{"n_kv_head": 6, "rope_base": 8010.0, "parallel_block": false, "lr_head": 0.00405, "grad_clip": 2.0, "batch_tokens": 32768, "doc_mask": true}
Each number is 128 + 24 x the weight over its row's rms, rounded and kept within 0 to 255. Layers, rows and columns count from 0. Numbers have three digits each. The size before them is the row's rms in percent of the matrix's.

# layer 5 MLP up, 768x192, rms 0.142, rows 461-510, columns 128-191
109:112140158119117074143145089106114133123124141143153156159133093089147125136102103129121088105159135167139130130141111120153111093127120100097122144107133099131154132151160108093126111155156135
118:130164119131120172128145073103129086126148122148124130138117148145101137140136160123156144133134128113126139085126114148100133072093154146105136108127131135127156136125132094099154150126177099
098:105099094152152101122153102156131136130162148151122141135143129135111176114123118160150112136157150119159156119133157103166111189119120107109108096113128105103169109087155143120120172051126164
091:107127158087177114162106109126170117121174154118133102111138130114105143145123144144140126125130186113125166152131111065135111137157122184141137104106110098135158143116166130078156123106136157
092:154178104148131160108118138114147097121172099133149112156114099164111147137092142134142116110136131144122100121122136118098136162119101118082117109127171126132108097135130118075169155163133134
092:165119171147135121148119118122116145080139058182105126144182119131072124104154146135099143112103140145147101115163148153107116110113151166125077141147124139129115124109146136158123111140114151
100:146110133163123114115157150122115099137159132151088107090113104118129127157131148103154112136115143095109124159113135035127130127135154124178141137139133141147124134168137150123064138112143141
112:144160142113177119096129130131160154118142123140143132114104169086158148136112136143189155106124098143121125141129149134074129128172120112112104178134162095119159153103153105138200097118123164
101:108105128140112161097142147111114082100088117125146124138100125131170092111089131178158134157094103083132121152091084091167144133144122119135139112105188152155094140131146093110132125147139128
102:155100145125164146129107135083147136102127150118116109092151117125122127128110133131088149120137101124116105145112125117115137129141155097140155092127131150155104178120128136126100152131131171
103:150108146192139103138111114113087174097094069124120119115111116144087141118146136128108106143147123095122128080102125119149146086114133149138148150182119128121121078096165145098107128165099115
090:135127130093110142118114104145136101181151152148148130092158128139116112121143117168157165128104140139168078115110102076135108136113151126109115120104119135134079099158109120101116094112157114
091:066129143115104131132128120167177133124130100142146076131129142170132177129145136116117129132132139092141095134163130080183096103165135140178139124125117130105128135148112127121101110132108117
101:142117088091146097098130115155155139121125151148123092121146106151155127097091143135110124153124093135107141141142141130128118112167169136146125094125136169104140084133181146155121117129132105
094:090171140139145173123092141124181113119080109136117101083098117101116095097138133156131120059157114105120124123134128146152103125136154115166124173115093137119117110152099152125120150109116141
096:152176145079136144153117151095100127130091120193137167159117137122122148157132090140135101192125084107114093131143117146105148134110158110097094109123158131132104155114150125095184095123118099
105:121159107126103143154149115126124145109149092118137096115146137134167169177114096100128118154095131141092145138083151098149140110121118115129172142127126120080088161137128119108142163108129115
107:142134138120148165107111116135103145133103172158145086150142135080116091099131141129128140137113109104127123182098102106120094106150158119104135113127129080143160103097141141136104113071145133
099:087150134167225137142120128111148140151145122119136094104084079107117110092139133120130140121106103123122155095088143109115162156163085139140146155113133143113093160141120100102123149134184156
098:133143160134081102151110169119109166111130117148102116105091163153140126114105128128096138128134096124090127095122065114149159126187109148087141115095150116114135095130109157096130121095166190
105:139143154095132126139117144103140122152122138121125121160111134159111109139123147095169099085139084150121110136143141123131140096101139107106165163114077151152119126155113154114080150134133118
105:128119194088139127170128138138157120139066074126156116119073108143117106110156147142110162117081141160100130144091165125129156155142138160147128135141131170111122154133106116100118100128150128
098:122124078104129114118132123113143115095125174137086117143142116172068155139145138157139137152112132128111114138106162154076100120123118095104109189125146127092127140086111123100116113151065144
107:116145110150092119170128087116129172138132181145108128107140161115156151155105182145116089111165102161095129095099116144109108134087125137143135153156089090148121143114161129085092155171107154
104:117159118121112089150104099087123116122138208156127098170124143117146113104110093132138114161100122118105152129140153106100167083134079101103160122143144115130105115153164126090083119165125134
104:107111131148131123103131076185114145085152120124131142117100107159077078107128126163104133145133093141161113144108146132078128146067134100131099180094145120159131136170131101133128095169129155
095:136134147133108102153107132100115156116122140100121150144099124118144130163135176199138121094115089101117131158138135137115134091168121136129112085109168127136083139140160096157123126101130098
098:147152108130106133133117139174141100123133063121106108130134149084131144104135127171127109136090086156122135135143123102109140138148132141118130163103114131142101145111137128114124121128149157
087:131141134112094120164100113095174147180118155143093133134060114130166105134110103145151121150119126094141164097130177106114156110154186119116127103156165121118115146127146093147105125102167109
101:142141136073166081112127195134109124132121101134077111111098131155116154145132130159098169132120151114110137142126157113164116117131114096134126123121093151144182109116108130155167124124111135
104:141130134141121121108139119104159144121103111080119101106119100144130113135087160179185128118107118180138109154172099071117115106149157125100132125114152105134110138106158122123136118132158101
096:154111158104112141116097108080110133104115119169140067142174135131102121123119105088129131129117082106135096133113109131093138145068166153108193136174091129131104127128129149131140139126172134
109:083101153119145139136130161083146142107127114104139114162124113131140137138138125144111129102137098138129100159144131121116162132168153147162124139141116134156128171114124140096141114107107160
094:129121118112137150129124136152113138166136111144135102128100119134133150132120130151176138116111100128086168156109154114102112131108096088150116166097097109099180089074092165157114151112131142
084:104128124088102150140124115154116130133145139133135110129106105183152144143165141130136149140125183112110085161074125115095150165109124137101094130115183114126148096165131138135109140177092101
105:123129153101137141133114159131147153153151116118077115133138173110125088178128104119091112104125134111157139145102126133155135140173139104152085079130125126093165149136099129144105125113125128
109:172100096152107134129134116095142116158131093104147133125157096156150126068126059175097157152097140116117103160133156084115128140142123132103118125133115137100130151189133122113122109070174154
097:118101119123137078143125097113149090095187145136119097140159121115132165119108130122098118130165120133112143124126112145177148142113098131163160110111176145101138127140143145092174141196147116
105:154137152127141136125085122110127123198128144105146096099089119117168119140124123116112131116138091107161152125178131103143112114084143145125099097143145144141113158146163126104123108097120111
102:126101100109144116116132089126104172119117125140176092171124130104123137119112172131110119180119113125148127156085112122113113150086167107141176167105153103132104109090132158083177078120119134
115:116160126184127133131138100079107123124090115086129134139096142145090082129088137116181157185141126118153149108130097135096144151125107141141111211102118118128155087115100115106112099133137128
099:155148170080145120121145157121158091117140128151130091101139130155191144152131113161129127074172088136146160149141106144143104154111142108124162146162126137159158116146139123103168091120143095
097:166126093137140099121123107144154116093184162131132136114098169150139136140089141145157142158091190111143148127175133142168119145146114125122127101104108150086138175129136129077094131130166122
091:122141176152124125122137107136117155117097119112133120171105151128131117120083106125125126120098096150125136165122126146113172137138139103120084161112128124122126077142099125144141138126117138
098:106110175131147163146106119144119115155125107153091112130141116130133092116123159140143145131146112082113131136118109107073120107108136114155164155134123146126179087129112088115118134167107140
099:190170125170167132115104103148143147073152152121138113104145153124101110104123143120100153142124106072082150139132101129112098177072123123120094142153143098115126150130159108164143154124109139
104:132106121120118172135140108118130155145105132166168108115126133116115121126097166162123140141115191102104088065133101144107138101129136127144138099168135113130096144106119097077128129118117076
089:147102165160152155075129137115173128127123096135115122089118144122106121138126085108119157143131112095130135162087172154119153084139118091128132126134133114125131130155151105098101132092095155
101:088116120158122188123145138152127115118111113152092133168151104131157142111112057117126146114141150130134172154170112148086109147099131152134119127129146136141142128087164131142161140101119150
109:145163100131111101149121133121166123161143122160143137103132133146104130144103147093154122147146146086125105107124139137115137141144118145097111122116090176076092141167119117127092141091161106
# layer 5 MLP down (transposed), 768x192, rms 0.0697, rows 461-510, columns 128-191
110:113136094086134138145179086121123127116151179083112122110109122144109146134108129151100128138116166162089163158115192104146131067116166140129096148081141113137108113115115143149101131111151154
107:148102087132148164162138132107103111116152169110130147163073112096124154133139119123158158148123133143143110124107106145097167192120126106139099126070103155137102171129159091127132124097120094
098:125090152118148140126148096190140125125132152108114166154137111115119139124101114108145134147128155100181143141087099113118150156105091108146151126139121119149151122097101107122155124098166100
098:131093159165092102147129111108123080122106123112099149116115133102094133143136103110142133151168141122127085176102131144143160122149100103159150148134164108114114125133153116124152125138132127
093:172152137174118138148127136135124111140120120123176143166131075106145139107133146132149081118112128114132140120134116128109152104136114137089114140141126131152111109117066115106144120119149143
095:103101159091081137122163151133137170089138101138083161142140106137149163127084139151159115081131147151149150144170106103163119137072149102130131129141128120108136136136109146163119080087110144
098:105111172140152166104106115101099125169137102165086119149130119097155134150119099149148106142134108150164163116125148116136157127169119156142151156136153129129098095109158135097084155109145136
104:151105143146149145126105119118115162129172123150111116152085119144163096126089139129151141154104111119156144140159109154109131152131133101139116164164148121131169150143137141160133124086111135
103:145139150139134135110124122124144099127096136126161115157086124119122097097102151089195106106136142146146132150115148133106117124142117153119099121064128121108121110108120117088133134118129128
108:083107107142125113176141161151111141088129107124113138164082170136099122181128180129139111095108108155119128160132142108091151107146100104154127153157152107137134082134126099133148118111104109
101:125131158133136141084151119128106140136148143144098168124163122139122143141121109104105117137133152135114116117083154104146142131131155096146161115155140142107139141147120135119112100156144086
100:157141127136130139121138111175153152121138102123101137120152135141154148177122137132073102156119132134141110143133145130127150132082117124112144126146078148098147147099155136155123150127143151
095:134115118130099119168150139139120140133113107189129108088121080115158112167111147070118178106093144141186125115117125149115144117103109161133080157157153140126142121115105126126122156112111104
101:136115162107092160099142137123113124100144140092144140141168189123128081140126097109119165137175155101097132129114126151106144142108106162115115167147111120181115120135113136109133119117125119
096:115116143157171119136138120117085143112164141112121166118109152193115102079150122155102155154135157144134126080141094133126157159104123120104190106145155092138153119125172125139105136121115124
095:115116117103152102122125124102150115118126151102155122118072163160070148176083099134131137155094088109134132132143137120144148135151137131138165098139169085116134155120165119081151136100128108
102:121173086128170112182117109148128102104135131144095156129144186130139121143162137130106088153111098120140107185148110136070111113141121112112139201173143146120122113117136138121114130117148090
100:113118107117126122115151162134109086142124096168167171156148149151112128098124148151148138168134168106139089174128107142104123094091131152139112058094103142118144116172169129173161092153167140
100:180106174119111107135201134148123138110163105172128147095145129084127119132194163151101140076127115118141141152122132105142126098101126164127118140124133113116121101167136130136142124122094109
103:152098166171091130143133157070113147122147117125113134097105081154150137127074157135130130121096139133155130109148123164139142116188129131135169128086155157143155129130106119093131152129122108
104:150134164094152137164122124162122114171146130148100147166152074144110090154112148125113121111098088203173114100115115125145146132108150102157114131108142119158134110140094153116081118082099102
104:143151156151129124099112144111135129106092133126074139137128109161157147120109130139112164136098143129133101120106088140161151176141137113152140103139121145181135108147125137089127108129147073
094:098132147122131101134165147119129125138141136148110104142126120138190152134148128113139163123123134131086102134159158120119062123125157104096120128138147108128164120161115108115088112100145139
104:096120118138096130150143112111133128110104113108153133145169159154143140120104136109123105144127146131094128147089102123144145171095103147110139153153127134142167122139128117123113182123148135
099:094104066079104066108091136159180103109133148145114137142098109085120163131137101170150152134124138083118156125118151139162110156084128153135124144181162126118142155111127135159128152141135128
103:099099158162091134124131124153141124158116165110114122124121114134137105101110151144135153130097158108106130089089185113095139146111115123148155133162170128093113158117136152107071134158154135
104:144167121156148136127129116101150163122124131157141130172145118174072103136083151101115112148149151161161148160131109114091117087092145134123135152122076160121138112132102167120123133111126118
098:151144113113109114100126123134168123157113162107115108099126148121153073139173108115134134086108110137164126111167129098126159128111144140151145129120110161147110140114123150121139064096120128
093:121140128117129110114140114152174115132119135174152144175122095096135144128126119130146127116101115173135130106105196121134131109104147093169140116122098109150113146162112154153114140152111133
106:130128130113141107122115103121103146160090124096110125125150154140130109178184082121172159111155115153137145103082145069118138134066147117115116132131128116148132088127119119133146118096116148
104:129139114121145179128128133093131145113154109120144134117145121123119134092127038149121153165125139162120106121142147125124152091140094126152142112125121139179140081147117138100082113127146099
097:148113159157113155168105144112166108097112117160135107134141108190095147138127143105188075119117133184115115134094101112142148093127140121122147154127124155109111120133111130109138130108152163
104:152127154108153140132129112174129078137092139137157163145114123128132159118148163131116132123112119100086068068149111108154148141108128061096132137163136132119152145128123126095147094147107132
102:102108124128129158124098071091149103155139112127151159065157094130112130139174077153197139098126153121080105113138153116147130170113130147123096122122116124107126122139140100158138172128146112
093:125137147133121142142155159127136186134089116153117152121160121088163087105118079102090134127136124127153098128123136088118139129115163146152123124115132099115095114139140151124121163066136127
102:148074134157103151127123180093110085151115194115103128147133126144111132167093131136143079148175112157132145106120122147109151160163118114132140083151161124140095146133139123095115111121163143
105:145134140130161140148093131124176121115155170136136117098159135125106201101155069081111079164092132103074123112133132088123126147156138121115115168137125144097093144119142125125140120102139104
103:144143100129107167121145121146092083123118143150122087141162146126082105116120131162139171114095136085129114070126115158123122137161119108109104174138113099131082142100139102126103124137120126
103:132110178137154108143066114115138080158076120123155132114190165116105132149147114135141159160143120117104084143098129103155143142124146146107140153111146118174099157141113125097115134083145158
096:139136107125110148089150131121118107127157137122151169145156096107098136175156117153094208130124135116112126068134095120138162115110136132144120161156151099141114104117126149151143125113103153
105:134147148138126146112150082120097061118142110113151081159109111127145156131140160104114169163122100111154104099112131134179154141091098108128107154102088096123135138133129093143118112117147105
098:105132138146129142106102155142070103144138133119097134130137123135130131157152157144151142151150116074128138096118108176106121106174131140118142114139136086151126121119097119112125129092163121
101:132077131139136103124130177127127133081066142086147115137073143117143130089127162123130127131138111159159143167105149098157110104106177118146107144137128111119157154106123128105098179114133081
094:100154144165101137130124085136144115175083120136135103175134107122134126111143123135090131138110150107140146142143125117129114140143129148121143131081144152140129108181097120152124152137144094
100:127140089149111149135126109173131151129095108136151161133142104095151146093137150148172099143117134126117115161146133120143124097123153147104123130179091138101150129091159078098139157158065134
101:093139129164177135101073122144138122133099151097111099117109121123102120129121145101137144103137113165152122175131131138111141127110094118124172142142144125100150116099146121153127169135154130
101:080119099130116153124110128132134128144109125125081120100159146166112143063172113152139081111151116115097129102191138147123126121139129157085176123121134145122141106143154125121129099119132081
096:154116182118115095130107107056126143166138145156148101114135076152128156130099107097155137113149103155134161151155133161113137100139105167144130146131182085099129114114122152109132122122094130
101:133109143077148136104159116080132141178136103128169142113104116070097111138140144104124111099163115129094122145128110124130113106110175114088134151131090130113100165117101137131138144144157105
107:159135118133148114120125139124138143123140106091117166149106150102104147135081109121084121158100140149138130157163086077160145124137111123140107104130106103084150147148129123134156144092138148